{"hidden_act": "swiglu", "positions": "learned", "batch_tokens": [8192, 16384, 24576], "dataset": "wikipedia_en"}
Each number is 128 + 32 x the weight over its row's rms, rounded and kept within 0 to 255. Layers, rows and columns count from 0. The size above them is the row's rms in percent of the matrix's.

# layer 2 MLP down (transposed), 320x128, rms 0.126, rows 201-235, columns 0-63
size [100 119  83  94 102  94 116 115 118 115  81 107 110  81  74 107  92  92 108  88  87 106 103 106 121 109 100 106 118  87 107 118  90 128 122]
[[107 141 149 145 107  93 119  95 125 132 151 197 131 107 153 185 131 136  67  98  94  90 183  92 203 128 134 141 190 136 118  80  89 150 167 125  81 117 149 155 104 117  77 120  87  68 159 140  48 168  80 130 129 124 142 145  80 125 137 145 118 146 130 103]
 [113 159 133 131 161 113 166 125 143 114 212 167 102 180 123  83 113 133 130 178 121 141 103 100 120 132 114  79 132  77 103 127 127 113  84 150 131 147  90 130 112 187 168 155 156 156 128 126  82 138  97 116 134 186 139 138 133 163 127 127 127 130 104 159]
 [121 153  92 153 117 124 149 101  91 189  96 161 140 105  91  91 124 119 189 129 127 118 161 111 203 101 182 166 144 106 109 105 138 103 134  48  73 112 129 192 104  77 113  95 184 129 125  87 110 135 149 143 161 125 147 179 147 156 128 116 118 117 129  78]
 [ 53 163 146 133 150 109 167 106 133 208  91 158 120 143  85 120 174 109 140 191 125  82  88 124  92 147 115 169 131 153 129 134 189 170  67 144 135 145 122 106  92 150 106  96 162 148 123 102  72 151  69 141 148 128 123 132 108 113 107 101  94 153 113  71]
 [ 44  95  87 153 157 168 100 134 140 133 136 122 143 126 103 110 100 189 133 144  97 118 104 104 171 116 129 151 111 146 191 138 133 164 115 191  71 162 158 140 123 114 168 159 131 144 117 126 117 126 171 143 154 108 141  94 139  98 115 122  91 122 158 163]
 [116  92 137 135  99 105 145  99 182 120  85  97 118 110 136  94  76 136 131  96 124 177 153 144 145 102 158 123 119 106 143 158 107 168 168 192 164 132  93 186 172 110 136 149 105  94 129 110 100 107  64 150 146 130 114  53 134 155 146 180 136 137 102 176]
 [129 110  37 142 103 169  94 134 117  92 119 180 104 128 204 149 102 115 139 130 123 186 123  65 113 154 138 107 120 147 105 136 112 120 119  95 110  85 162 145  48 146 186  71 161 106 103 170 121  88  85  99 180 146  92 111 149 120 131 155 206 135 165 130]
 [ 80 140 125 159 151  86 120 154  83 143 160  92 143  95 142  96 188 101 159 136 181 142 117 157  84 141 112 152 137 157 112 100 168 108 142 126 104 102  77 164 168 169 170  60  97 170 142 139 108 134 164 148  72 143 128  87 121 184 130 114 143 126 111 104]
 [ 85 193 171  65 182 140 109 195 162 111  80 117 125 140  99 175 128 105 146 103  67 128 140 111 105 141  97  70 130 143 153 115 143 132 128 115 167 109 154 158 164 168  45  84 107 133  92 157 178 104 164  97 157  87 139 134  93 129 170 175 153  93 136 108]
 [152  83 145 139 164  83 110 151 114  83 133 130 165 131 186 173 107 113 147 128  85 163 102  37  98  84 124 113 166  91 144 107 140 127 119 149 166 161 140 104  99 138 135 123 114 107  59 141 104 108 138 128  73  90 151 145 203  66 156 121 117 127 135 126]
 [ 74 174 100 148  74  86 152 139 183 107 115 118 145 112 145 107 175 140  54 134 192 184 163 141 109  87 112 115 171 168 124 115 139 155 172  70 131 114 124 122 214 132 149 119  73 176  61 104 115 130 143 171  97  76 107 130 141 186  90  62  85 159  92 102]
 [197 162 156  95  92 107 128 192 176 131 157 164  95  67 136 101 150  60 116 152  73 118 111 114 196 120 123 184 134 166 143 169 103 116 122 133  90 158 107  92  50 135 139 152 103 103 184  97 142 144 109 115 144  89 133 126 123 132 166 110 123 179 128 124]
 [141 102 156 100 157  72 105  98 126 105 110 137 130 115  84 176 129 129 135 102  87  92 110 128 168 112 127 162 134 130 112 100 153 159 137 179 154 168  81 100 174 191 162 133  70 108 113 160 104 170  93 166 147 109 125 171 116  97 143 145  94 150 176 112]
 [137 147  79 147 163 156 113  82 125  93 151 138 152 159 172  83 128 103 145  67  99  93  52  63 122 146  95 158 100 139 107 139 121 117 145 148 156 113 121 111 177 130 140 186 140 109  76  99 142 157 150 169 146 141 155 132 106  70 119 119 132 197 131 133]
 [167 177 133 120 146  89  92 159 141 137 152 128  79 107 132 133 104 140 128 144 121 158  67 106 134  88 160 133  93 167 106 140 106 166 177 151 101 130 196 122 132 154 103 135 168 118 150 194 140  79 122 140 114 148 130  76 144 144 107  63 106  81 228 149]
 [141 108 104 164 108 167 131 119 128 151 153 157 155 116 115 117 140 140 110 215 127 169 105 145 117 197 143  93 117 148 192 118 167 130  81  97  83  89 130 121  45 153 103 185 168 119 122  84 100 113 122 136 113 130 143  35  99 145 115 111 160 165 164  96]
 [141  83 163 124 134 196 137 133 175 143 147  96 170 113 126 160  86  68 175 156  86 146  97 137 148 142 124 127 145 128 128 120 146 141 134 138 155 161 143  61 191 135 114  98  64 161 147 138 145 116 161  95 160 148  96 148 143 129 106 102 105  64 133  71]
 [ 71 142 168 117 152 127 169 191 140 148 123 178 102 151 124 174 173 133 183 174 127 203  74 108 153  91  82 135 145 106 129 126 140  88 144  63 177 101 112 110 136 166  82 105 116 167  66 146 169 105 117 103 112 149 150 122 120  87 167 134 120 115 166 143]
 [125 124 134  94 160 111 191 162 184 150 122  95 164 164  69  84 127 103 109 105  73 114 118 185 126  66 150 155 157 144 152 157 189 135 108 187 147  81 141 170 137 149  99 143 124 104 173  75 146 132 168 147 117 121 132 118 107 128 137 132 145 191 144 172]
 [ 94 139 112  85 138  77 166 158 154 151 145 144 155  71  78 134 155 110 107 173 188 100 128 151 186 160 143  91 128  99 108 135  86 143 117  92 127 163  84 128 163  89  73 108 129 193 167 213 117 118 138 170  93 169 140 132 196  95 124 119 112 110 114  85]
 [ 88 176  98 135 125 130 118  95 127  79 165 126 132 127 168 127 115  98  73 139 132 157 127  76 101 144 118 198 117 127 125 131 126  90 140 136 115 107 143 153 105 109 113 144 147 104  93 180  80 160 158 102 104 156 173 244 180 154 108 107 100  98 145 171]
 [131  93 130  54 162 127 142 127  73  95  90 186 113 107  82 108 132 255 162 120 136 148 102  95 158 140 139 106  75 168 218 133 101 104 126  92 103 126 130 165  94 111 144 131 119 170 137 125 135 160 137 104 155 109  91 122  94 195 155 122 113 177 119 138]
 [165 158  68 201 144  89 118 114 107 154 167 160 142  78 120 130 139  86 156 119 133 128 110 159 131 114 176 161 169 105 105 108 137 108 138  79 117 206  68 155  39 122  93 152  94 157  86 132 102 170 162 115 163 150 117 144 188 140 151 119  90 160  92 111]
 [114 127 147 139 131 129  94 143 106 155 146 143 140  77 137 212  43 119 115 137 158  91 229 197 103 118 127  84 133 158 133 143 194 140 139 149 103 168 154 109 133  89 119 159 127 161 129 112 157  61 162 149 101 153 101 141 131 125 180 141 137 121  80  87]
 [ 58 114 126 151 119 141  60 132  81 100  97 136 170 158 104 128 145 194 123 113 159 109  93 143 160 108 161 114 126 136 134  79 129  89 144 119 130 144 125 115 147 106 160 177 131 107 114  96 176  89 132 147 132 184 164 104  79  67 167 102 151 123  84  96]
 [159 140  96 123  86 132 178 190 201 130  77 153 159 117 160  72 137 126 147 134  99  81  95 146 112  87 128 117  82 156 118 193  97  84 125 160 103 155 155 122 149 108 135 177 125  55 119 128 136 176 171  98 153 118 171 127  69 123  87 188  81 164 118 126]
 [129 150 148 183 113 150 103 145 157 167 173 121 194 106 159 131 163 157 149 102 123 167 103 128 147 159 107 141 119  96 196 116 160 145 173 145 161 154 109 120 105  51  89  81 128  61 101  77 169  78 116 155 220 110 131 100 159  98 147 112 170 122 147 183]
 [103 122 150 128 109 153 101  91 153  74 145 150 102  99 118 105 132 107 129 120 206 122 141 125 149  77  95 181 100 108  90 167 231 154 123 144 124  93  65 118 138 129 120  88 152 144 118 206 176 173 109 132  45 110 160 178 102 128  76 157 105 171  52  84]
 [ 97 157 124  50 118 146 179  47  93 105 120  99 152 159 108 146  91 140 129 137 130 132 190 164  50 173 115 166  94  62  75 120 155 160 127  99 142 161  94 113 119  94 116 138 157  92 194 126 102 145 125 152 150 130 129 150 138 158 170  90 115 105  99 104]
 [171  87 132 131 100 124 159 111 144  69 212 122  60  92 128 141 129 130 184 155  63 137 109 133 121  76 120 159 106 145 112 125 120  93 123 108 112 156  87 161 178 140 125  91  97  85 149 137 129 130 209  85 115 109 118 115 148 147  99  82 104 120  69 162]
 [122  78 123 103 106  98 158 118 145  34 143 136 100 112 126 119 111 147  85  82 184 118 165 160 110 144 107 116 161 199 130 161 148 106 200 111  93 209  71 114 152 126 164 137 114 105 146 168 154 129 139 180 155 112  94 151 105 135 147 149  85 103 170 159]
 [ 71  94 209 124 186  93 144 122 112 115 114 101 118 152 134 205 115 159  74  48 101  83 165  73 137 118 138  66 179 190 157  79 141 142 102  88  66 160 104 153 108 187 156 108  75 138 150  79  97 120 136 178 138 150 102 158 131 179 146 126 121 161 141 116]
 [156 159 111 129  82 111 183  95 152  94 112 145 150 188 124 108  92  79 134 145 113 229  80  86 160 127 104 131  98 143  85 129 164 144 182 152 170 110 123 126 124 105 115 123 146  53 159  55 134 179 109 135  87 106  81 108 142 124 118 149 113 147 135  86]
 [169 156 186 159 208 122 104 137 103  90 116 192 151 140 105 146 120 122 153  90 157 156 136  92  84 172 142 129 132  97 117 194 178 112 141  95 123 157 111  71 105  87 130  83 141 153 133 119 100 131 153 161 142 173  91 160 161 178 124 207 129 153 104 151]
 [130 125 109 171 128 104  84 112 156 135 110 106 211 167 157 130 133 114 102 148 169 181 124 132  85 104  55 133 117 167 139 132 136 105 102 162 173 123 144 119 118 183 103 110 113  78  77 141  78 136 144 138 167 130 149 153 144 155 157 117  52 161  75  98]]
# layer 2 MLP gate, 320x128, rms 0.148, rows 202-236, columns 0-63
size [136  76  87 104 101 109 104 109 102  94 107 108  71  70 108  95  92 101  96  91 100 109 111 112 114  97  97 115  91 105 109  92 128 109  89]
[[106 141 181 137 119 134 158 164 136 119 156 100 123  94 132  78 101 149 136 142 124 137  88 126  78 152 146 110 132 152  94 119 162 135 132 186 105  88 124 151  70 106 123  76 126 147  97 163 116 122 120  75  76 106 204 106 138 128 153 138 137  80 116 162]
 [128 222  71  74 105 141  90 134 100 175 158 112 153 113 129 127 130 182 144 147 113 115  80 165  41 119  54 108 114 114 133 149 133 131 157 142 160 128 128 100 139  77 166 149 100 110 158 102  89 140 105 130 136 111 175 151  95 140 174  83 132 144 125 132]
 [147 152 233 152 108 127 117  94 128 150 152 142 108 135 128  95 194 107  91 119  88 126 170 131 156 121 123 178 108 122 165 129 101 203  77 128 110  91 126 122 102 111  75 145 182  76  89 116  98 147 236  92 105 127 162 118 166 109 143  47  98 101  96 105]
 [210 128 202  77 116 141 173 119 108 148 138 140 151 128 149 138 108  97 132 108 206 141 132 131  81 174 110 106 113  39  57  80  92 121 110  70 163 105 110 155 147 112 114 110 105  88 123 107 152 148  78 157  57 126 188  84  91 125  93 145 133 124 108 144]
 [152  98 135 133 113  66 149  93 130 104  75 156  69 124 108 122  45 153 109 171 156 176 134 151 121 139 156  95  68  90 177 152 103 116 137 148 131  78 132 171 104 166 182 118  96 155 141 125 152 161 142 149 129 112 172  85 130 160 130  80 187 143  84 136]
 [192 101  87 113 126 178 145 129 141 130 176 130 120 126 137 155  89 174 114 160 133 176  94  91 136  97 133 107 118 134 113 143  41 168 142 161 100 145 130  98 151 158 189 145 160 120 102 123 129 140  98  81 109 131 128 115 107 156  96 125  83 115 107 157]
 [157 145 177 132 115 103 101 164 133 134 121 187 141 102 122 152 141 121 139 150  90 102 137  89 121  74 123  67  77 130 122 106  73 132 143 137 182 166 160 100  60  74 137 104 167 100  66 203 163 130 159 163  77 122 131 133  83 104 139 104 163 117 136 118]
 [ 84  90 153 109  93  96 134 139 138 130 118 154 132 176 124  98 100  97 117 125 139 150 131 145 141 140  77  68  99 100 126  99 169 154 108 115 121 144 121  86 131 129 116 123 157  82 121  69 107 126 126 118 104 121 202 136 108 106 143 139  64 181 118 116]
 [155 133 110 119 125 154  98 113 131 129  99 112 136 113  81 161 152 145  74 145 151 135 109 111 155 169  90 101 165 121 110 164  84 131 141 112 126 148 139 174 148 126 122  90 126 126 119 120 136 173 221  88 116 118 137 154 139 111 184 122 154 118 181 128]
 [113 154 142  94  64  97 151 113 160 107 127 125 120  96 123 134  95 135 136 148 127 189 133  76  63  53 149  88 169 140 134 137  75 147 147 113  91 189 150 166 173 144 186  80 145 128 114 113 147 124 100 153 142 139  82 160 144  99 139 174 142 157 154  98]
 [123 119 119 122 159 130 125  81 122 145  62  85 101 129  69  58 122  97 128 163 164 170 125 125 123 120 143 175 157 131  76 193  73 139 120 196 198 159 166 123 125 116 119 133  92 120 143  75 170 150 139 138 156 144 101  97 181 161 119 147 180 113 112 144]
 [127 194 154 104 148 176 147 148 129 107 165  90 103 126 108 134 124 131  65 134 137 123  89 166 134  82 126 129 139 114 129 131 170 121 147 121 140 166  89 177 127 187 103 155 111 125 168 112 124 195 120 147 123 148 117 132 173 148 151  50 103 135 145 165]
 [ 86 208 153  83  82  78 118 119 132 107  89  72 157 148  76  61 109 114 145 129 127 124 125 159 124 155 107 129 171 149  69 111 126  85 169 169 180 170 152 122 147 104 117 155  98 129  90 111 122 146 145 154 153  97 142 186 112 131  66 100 122 112 140 107]
 [104 105 136 205 134  92  96 124 113 113 126 157 132 114 191 151 140  72 128 108 168  95 112 127 123 122 150 181 138  79 116 157 118 166 108 109 182 131 165 121  99 154 136  59 141  88 101 115 113 173  89 171 139 102 129 122 148 153 164 123 106 150 137 130]
 [ 72 108 217 124 103 110 139 187 136  95 154 110  97  85 121 169 130 154 114  98 175 112  65 121 132 102 159 159 102  98 187 142 179 120 110 130 155  65 146 160 108 129  88  87 147 130 138 139 119 137 177 133 170 143 126  79 134 124  47  87 150 120  93  60]
 [127 169 159  73 156 147 127 116 126 134 124 166 130 100 124  58 116 123 151 140  79 186 142 108 112  68 167 144 189  63 132 125 138 130 185 160 136  87 135 101 109 120  96 150 125 163 108 125 103  92 106 163 118 125 206 180 127 160 126 124 157 134  98 134]
 [ 96 135 105 132 121 141 146 112 176 175 137 141  55 141 117 113 168 101 139 160 123 134 140 163 162  64 152  97 148 143  81 183 116 193  54 160 121 102 127 149 132 151 104 126 117 130 109 115 185 182  99 125 133 151 171 135 171 137 158  94 148 115 150 141]
 [138 101  88 130 156 162 148 109 118 115 180  83  93 158 123 128 135 172 135 143 148 115 134 109 166  76  62 101  94  94 124 151  91 114  69  88  97  95 165 144 190 130 155 119  94 150 101 142 157 163  95 101 119 171 127  81 172 167 106 192 128 133 142 143]
 [105 132 218 100  92 154 117  93 144 138 131 151  98 134 108 159 128 144 132 130 129 136  83 111 135 149 122 145 117 158  84 119 142  52 144 121 138  56 122 168 154  69 141 171 152 149 120 123 108 108  73 122 113 118 152 106 142 217 134 144  50  72 146 103]
 [ 89 136  92 160 111 155 150 121 164 111 120 171 136 103 178 147 135  64 148 129 174  87 122  82 100 168 134 156 148 160 145  74 119  91 166 115 126 101 122 126 146 113 113 116 181 141  80 128  91 147 168 157  76 150  56 145 145 144 153  68 143 104 110 154]
 [ 96 159  92 117 119 134 138 141 191 119 108 163 143  45 147 139 111 149 130  98  98 119  84 148  95 125 130 105 130 190 105 151 109  89 118  83  90 109 155 125 132  90 200 152 114 114 189 151 148 162  81 130 133 190 159 122 160 186  87 112 126  85  76 173]
 [170  83 165 128 103 132 132  83 170  82  68 134  92 148 148 135 102  87 160 127 187 148 164 108 141 150 108 123 110 122 135 117 145 136  77 149 141 136 117 128 133 122 136 105 180  93 143 159 142 180 196 188 121 146 113 102 146  98 106  69 170 164 151 101]
 [179  67 142  93 111 121 175  95 112 159 157 119 112 141  61 124 190 161 116 112 135  89  74 132  85 187 124 183 113 117 178 145 114 160  96 194 160 132 176 140 153 144  90 148 141 110 118 115 156 134 122 130  66 121 132  76 112 161 121 102 173 167 121 151]
 [182 231  80 131 127 140 124 117 108 163 141  69 129 106 129 155 157 106 179 148 148 135 109 128 122 126 145 154 151 134 130 138 115 117 112 158 153  99 132  92 115 171 136 135 135  64 124 149 147 123 139 151 172 184 151 133 111 150 126 116 105  75 169 120]
 [143 148 130  94 175 130 148  94 149 185 192  76 170 142 102 117  66 164 141 155 123 140 156 116  84 141 150 147  91  63 140 105  98 149 135  61 123 150 170 147 141 122 161  64 120 141 132 103 130 122 187 180 119 123 125 121 127 113 140  97 169 145 162 175]
 [119 127 158 121 171  89 131 145 117 168 171 119 101  71 141 145 118 121 113 137 130 118  86 128  44  99 125 150 110 143 123 150  96 192 168 137 108 161 121 152  97 130 166 107  88  99 142 118 111 101  76 140  95 209 155 170 104 148 121 134 144 100 121 148]
 [154 116 109 122 104 155 158 176 124 115  93 102 157 119 109 132 197 171 102 135  99 103 105 121  97 130 150  77 141 118 156 128 128 136  99 150 113 132 151 168 111  91  93 198 156 149 124  35  82  91 130 131 192 184  84 105 115  93 139  82 146  84 168 163]
 [135 146 130  63 137 152 113 141 115 166 119  78 123 130  93 119 145 158 103 172 101 143  81 137 136  78 199 124 151 131 189 113  50  83 125 113 101 132 139  78 113 113 140 133  92 159 114  98 104  88 153 114 153 195 172 149 153 115 105 160 118  79 156 182]
 [115 177 125 137  65 151 122 140 144  92 141 137 172 137 101 135  96 186 126 138 155 118 185 122 165 120 145 141  80 161 139  98 170 148  99 117 142  84 126 152 112  97 107 118 116 127 174 128 114  62 139 155 189 125 181 116 152 151 203 113 165  63 130  82]
 [152  94 115 138  74 132 117 120 118 158 119 159 104 110  65 131 123 162 127 100 146 109 146  64 126 175 128 118 119  93  42 153  83 164  97 134  84 122 184 152 110 123 149  61 112 108 158 174  97 110  72 156 121 165  99 133 155 162 109 157 142  83 116 195]
 [ 99 143 128 125 140  88 169 110 122 110 142 142 117 129 111 151 126 168 135 160  81 159 159 163  94 103 107 123 160 194  63  87 127 115 149 144  87 172 102  96 110 121 125  94  96 149 102 124 142 108 143 137 106 173 141 181  87 137 133 128  91  55 151 160]
 [172 153 121 106 100 182 115 127 136 164 127  92  97 140 152 110 165 135 136 124  96 161  90  82 138 109  86 102  89 105 104 127 140 192 118 137  58 156 181 109 153 134  97  97 105  77 123 148  84 178 155 122 205 174 124 142 107 118 137 146 136  88 139 128]
 [132 129  72  95 159 146 138  85 145 144 200  56 113 142 125  71 141 141 104 163 143 153 141 110 130 125  94 127 199  91  58 157 165  97 117 158 152 110  91  83 114 135 122 111 127 169 118 126 173 140  86 151  94 176  85 143  94 186 133  59 111 155 111 137]
 [129 175 167 139 126  97 129 134 140 135 119 158 113  88 102 114 131 144 114 205 119 192 103 113 104 112 154 115 146 128 103 178 177 187 122 138 130 149 176 138 113 116  80  65  79 114 127 159 159  81 156 128 137 106 113 189 150 185 104  78 181 133 163 154]
 [148 129 101 130 160 165 174 126 124 117 136 147 121 159  92 130 132 104 144 144 148 182  91  98 119 131 159  89 128  76 139 136 155 147 130 163  60 118 117  95 199  57 141  47 134 213 161 123 109 111 141 164 169  99  84 130 103 115  86 120 177 178 123 102]]
# layer 2 MLP up, 320x128, rms 0.136, rows 202-236, columns 0-63
size [120  72 100 100  95 110  98 111 103  84 117 102  78  70 106 101  97 110  88  83 107 117 123 105 111  96 101 109  90 112 107  93 120 120  87]
[[114 116 112 151 155 106 108  70  96 156 149 156  61 174  99 151 119 124 142 126 128 162  84 159 168 121 118  96 121  85 141  96  85 170 146 175 125 116 171  94 143 135 166 150  87 112 133  94  76 130 132 111 113 142 133 197 153 155 158 120 139  78  73 149]
 [130 144  78 126 100  95 131 125 132 198 135 100 115 160  70 116 163 182 162 149 101 107 143 142 176  92 161 125 191  74 132 180 116 116 100 100 137 145 149 117 117  98 141 109 116 144 150  71 115 137 129 138 109  86 148  95  99 124 146  95 160  95 184 101]
 [102  94 128 138 127 107 123 129 133 148 115 155 168 153 136 131 182 114 155 129 109  93  95 116 115 149 166 165 175 132 153 131 123 162  93 171 134 125 161  43  55 104  74 143 126 161  87  41 148 148  70 117 105 121  98 167 149 134 137 181 167 129 198  49]
 [178  74 145 154  91 140 163 112 139 113 128 177 108 123 101 179 101 123 134  82 144  90 114 150  80 182  88 106 103 114 113 113 129 105  83  80 179  92  95 114 158 136  92 109 144  39 143  69 153 182  86 161 106 111 143 132 136 143  75  98 125 109 129 126]
 [150  96 119 136 151 157 112 143 184 164 112  93 169 137 103 172 179  72  98 133 117 147 165 169 129 153 160 131 151 117 112 102 105 138  90 119 137 156 147 137  94 142  99 134  55 107  78 165 108 155 150 138 141 164 119  61 129 110 169 179 185 160 121 108]
 [156 114  77 150 147 156 162 150  67 111 123 215  84 144 140  61 105 144 188 139 114 150 136  75  82 132 144 105 106 157 153 176  69  76 142 119 143 139 121 117  82 148 116 127 117 129 127 187 144 106 110 107 171 131 129 115 123 116 107 185 159 128 169 144]
 [119  91 115 243 104  90 108  95 141 124 182 100 143 130 117 127 162 124  75 166 114 141 145 161  79 148 107 127 131 117  91  91 210 130 151 152 144 129 139 198 146  82  87  66 105 104 153 115 123 154 177  68 120 120  74  98 148 115 113 152 151  93 117  85]
 [180 130 138 152 140  92 111  91 146  50 107 193 109 184 111 166 103  67 183 113 124 143 115 140 121 135  60 112  63 164 121 143 165 139 126  94 111 119 115 105  96 136  84 137 154 124 107 151 132  68  94 154 126  97 188 122  97 142 126 138 103 178  98  87]
 [128 127 119 122 166 142 144 108 103  97 166 106  73 114 142  98 158 101 153 172 105 135 200 124 139  71 118 134 154 160 156 121 140 114 126 189 136  93 165 105  68 145  78 178 134 132  73 137  87  85  91 165  83 126 118 150 103 131 156 124 121  95 169 138]
 [106 126 114 156  70  95  79  80 130 117 139 122 158 123 123 134  96 133 112 154 155 126 201 173 189 156 138 148 135 125  79  76 183 140  81 119 115  98 143 123 151 102 123 178 141 174  88  95 129 130 154 168 119 157 156 133 138 154 112  83  92  85 132 101]
 [104 139 145  93 187 150 128 116 135 135 125 118 136  74 132 181 110  91 123 127  90 143  52  53 111 126 171 163  88 131 156 178 107 136 193 147 132 116 145 175 159 122 157 157 109  89 213  72 122 136 149 150 150 144 123 122  72  94 118 124 108 119  97 168]
 [116 125 103 139 153 147 150 102  98  43 121  99  79 141 138 121 105 124 142 131 157 129 131 162 125 104 156 106 140 106 128 130 232 157  87 157 146 117 161 117 155 204 121 171 161 113 115  99 132 191  84 134 167 127 149 154 162 139  73 125 135 155 142 168]
 [158 144 122 100 121 100  98 125 160 183  68 119 124  92 107 116 104 134 160 125 135 146 122  80  73 141 137 148 180 146 106  80  61 104 172 154 163 135 123 112 119 118  63 159 143 168 146 183 122 145 160 162 142  66 161 156  93  98  77 130  60 169 115  82]
 [137 154  79  96 134 209 159 108 123 107 102 189  75 120 136 111 187 156 144 120 109 158  98 142 112 148  89  94 105 189 121  86  89 125 136 147 101 135 112 108 138 126  84 136  50  96 150  85 117 178 158 133 114 129 154 178 135 119  74  63 108 179 165 137]
 [ 98 167 121 124 148  84 133 143 144 108 163 145  91 150  72 105 132 104 134 158 161 179 128 149 132 132 169 128 153 160 125 107 172 107 102 139 144 107  84  87  76 138 153 134  94 103 151 126 107 153 125 136  70 145 141 145 138  93 113 109 142 123 134 123]
 [132 127 143 116 152 191  92 112 121 174 156  63 137 165  89  89 117 111 205 166 124 107  55 140 157 148 106 179 159  34 135  86 149  90 123 116 122  86 119  73 115 156 130 135  56 137 131 133 131 151 181 126 163 163 150 146  77 139 136 170 125 103 146  94]
 [ 79 154 108 174 136 160  69 182 172 161 138 119 101  96 122 121 147 176 135 135 126 129 132 123 115 112  97 131 159  87 161 155 121 148 103 139 151  56 170 126  92 111  87 166 126 159 105  84 165 159  45 142 129 114 132  78 136  68 144 126 102  89 179 124]
 [ 82 174 122 110  98 155 132 122 114 111  69 101 155 146 106 136 163  83 165 107  79  98 130 147 148 128 111 130 167 190 117 159 173 149 128 104 120 136 106 110 101 118 134 169 146  40 135 125 121 122  51 169 163 133 153 115 132 192 172  85 106 137 153 176]
 [129 129 152 134  83 124 140  92 184 170 127  79 137 180 168  94  90 114 143 123 185 110 132 124 127 184 139 128 143 119  69 149 185 191 112  88  99 130 115 133 146  90 154 143 126 107  95 103  91 101  98  75 117 116 178  92 143 205 113 182 144 155 126 102]
 [138 185 142 153 112 180 168 119 122 100 132 118 174 124 152 125  83 164  78  97 154 145 124 156 113 134 135  90 182 105  82 112 160 172 125 116  74 162 146 160 122 143  86 138 179 155 123 142  97 128 191 105 144 106 143 125  72 143 157 133 129 144 100 153]
 [102 150 111  50 102 177 139 144 155 162 133 136 126 112 127 102  73  68 131 128  90 168  86 155 110 103 131 151 122 166 127 114 123 192 147 127 177 123  79  69 138  96 169 138 114 140 126 142 144 107 131  85 168  83 152 150 105 101 112 150 114  89  74 174]
 [121 104 190 170 136  95 124  71 162  78  87 165 141 163 133 140  96 116  97 175 151 153 111  96  86 134 220 122  63 147 107  99 112 155 101 135  79 123 107 154 101 126 114 142 107 158 119 115 134 110 146 122 160  87 126 116 108 138  97 132 147 144 119 103]
 [116 135 146 161 133  52 108 144 104 127 106 133  80 133 180 157  97 143 124  80 140 119 123 136 132 187 144  54 112 123  80 138 128 146 122 137  96 197 142 108 100 196 147  90 154 128 166 154 120 116 125 189 104 136 159 128 127 136 153  95 145 116 151 141]
 [114 127 117 174 130 132 119  94 137 131 103 161 140 132 104 130 115 108 103 101 126 177 140 124 154  68 145 113 120 143 168  57  52 123 112 112 127 143 135 112 151  76 195 170 139 175 155 123 164 107 175 140 119 124 149 120 144 171 154 125  63 108 117 117]
 [170 121 116 133 120 106 145 108 170 143  67 126  88 101 172  76 155 142 120 147 170 149 104 165  76  90 188 106  90  96 120 145 101  88 142 128  99 167 149  99 136 120 156 167 154 111 135 167  99 106 177 137 154 117 102 135  35 132  81 164  83 152 131 148]
 [129 130 103 162  91 163 150 155 152 150 111  85 175 110 175 144 154 173 123  88 139 110 135 117 122 190  93 152 117 123 171 140 189  91 158 122 167 136 180 133 132 145 134  79 141 101 153  89 172 141  90 184 154  78 174 122 172 157 125 167 120 129  91 102]
 [129 165 155 147 120 163 114 151 123 116 117 140 141  89 128 122 103 149 146 153  54  97 118 167 136 126 205 154 126 151 122  73 123 118 132 141 123 118 150 117 147 108 141  84 120 103 118 190 135 123 170 158 107 146  71 146 150 143 111 102 111 150  68  99]
 [ 85  95 177 104  97  75 121 108 117  89 168 103 162 131 134 188 148 138 103  86 108 132 221 133 111 103 193 166 152 169 136 170 130 155  82  77 132 131  99 114 108  96  82 165 113 128 144 155 154 148 127 187 211  88 142 156 164 154 123 145 146 165  93 110]
 [118 119 123 150 158  73 130  94 173  68 132  97 119 137 146  97 164  88 108 152 157 153 145  86 103  99 138  97 157  92 156 166  64  82 123  96 117 125  87 102 103 118 186 112 106 151 132 164  96 155  92 111 111 101  74 145  84  98 176 119 113 153 157 150]
 [160 113 143 156 140 100 168 164 128  86 118  72 124 153 156 184 117 121 111  97 115 170 141  82 116 144 144 172 115 154 177 157 133 167 178 100  99 224 116 115 131 115 163 123 118 136  94 102 144  83 176 106 144  40 128 134  57 111 130 136  93 139 109 109]
 [129 170 212 130 215 135 178 164 119  92 154 135 162 108 100 163 159 125 108 158  79 147 135  39 135 113 138 150 148 120 174  93 174 145 143 122 112 142  92 119  60 172 100 149 107 157 171 124 110  94 140 163 109 116 110 186 138 106 127  77 145 119 130 109]
 [ 59  93 133  82 140  57 147 159 111 101 136 135 138 159  77 171 121  89 121 134 175 157 135 123 181 213 162 117 101 126 120  87 136  98 163 136  58 119 170 101 126 139 158  66 114  78 106 152 114 153 174 159 106 129 124 125 109 124 132 163 105 106 123  70]
 [139 184 153 113 214 170 115 132 107 152 125 182 103 129  88 119 176 129 106  74  84 166 122  73  92  96 159 145 222 124 137 199 165  78 162 169 180 114  94 118  86 119 112 183  91 169 108 141 110  99 130 182 103  95 106  99 157 117 120  56 139 166 119 153]
 [103  98 144 195  76  78 139 109 126  94 147 149 161 125 126 129 138  90 145 130 147 123  68 138 150 143  83 166 111 149 119 111  85  88 126  82 116  98 157 147 170  91  74 168 148  97 152 112 142 104 166 145 199  76  92 129 104 132 108 116 115 175 132 116]
 [114 114 141 110 125  99 131 137 133 144 128 118 113 112 150 151  77 162 142  90  85 144 117 132 164 111 102 111 131  86  75 117 166 194  70 104 157 167  75  82 166 102 182  76 169 118 129 149  99 141 110 110 147 121  71 192  89 138 143 187 179 154 163 139]]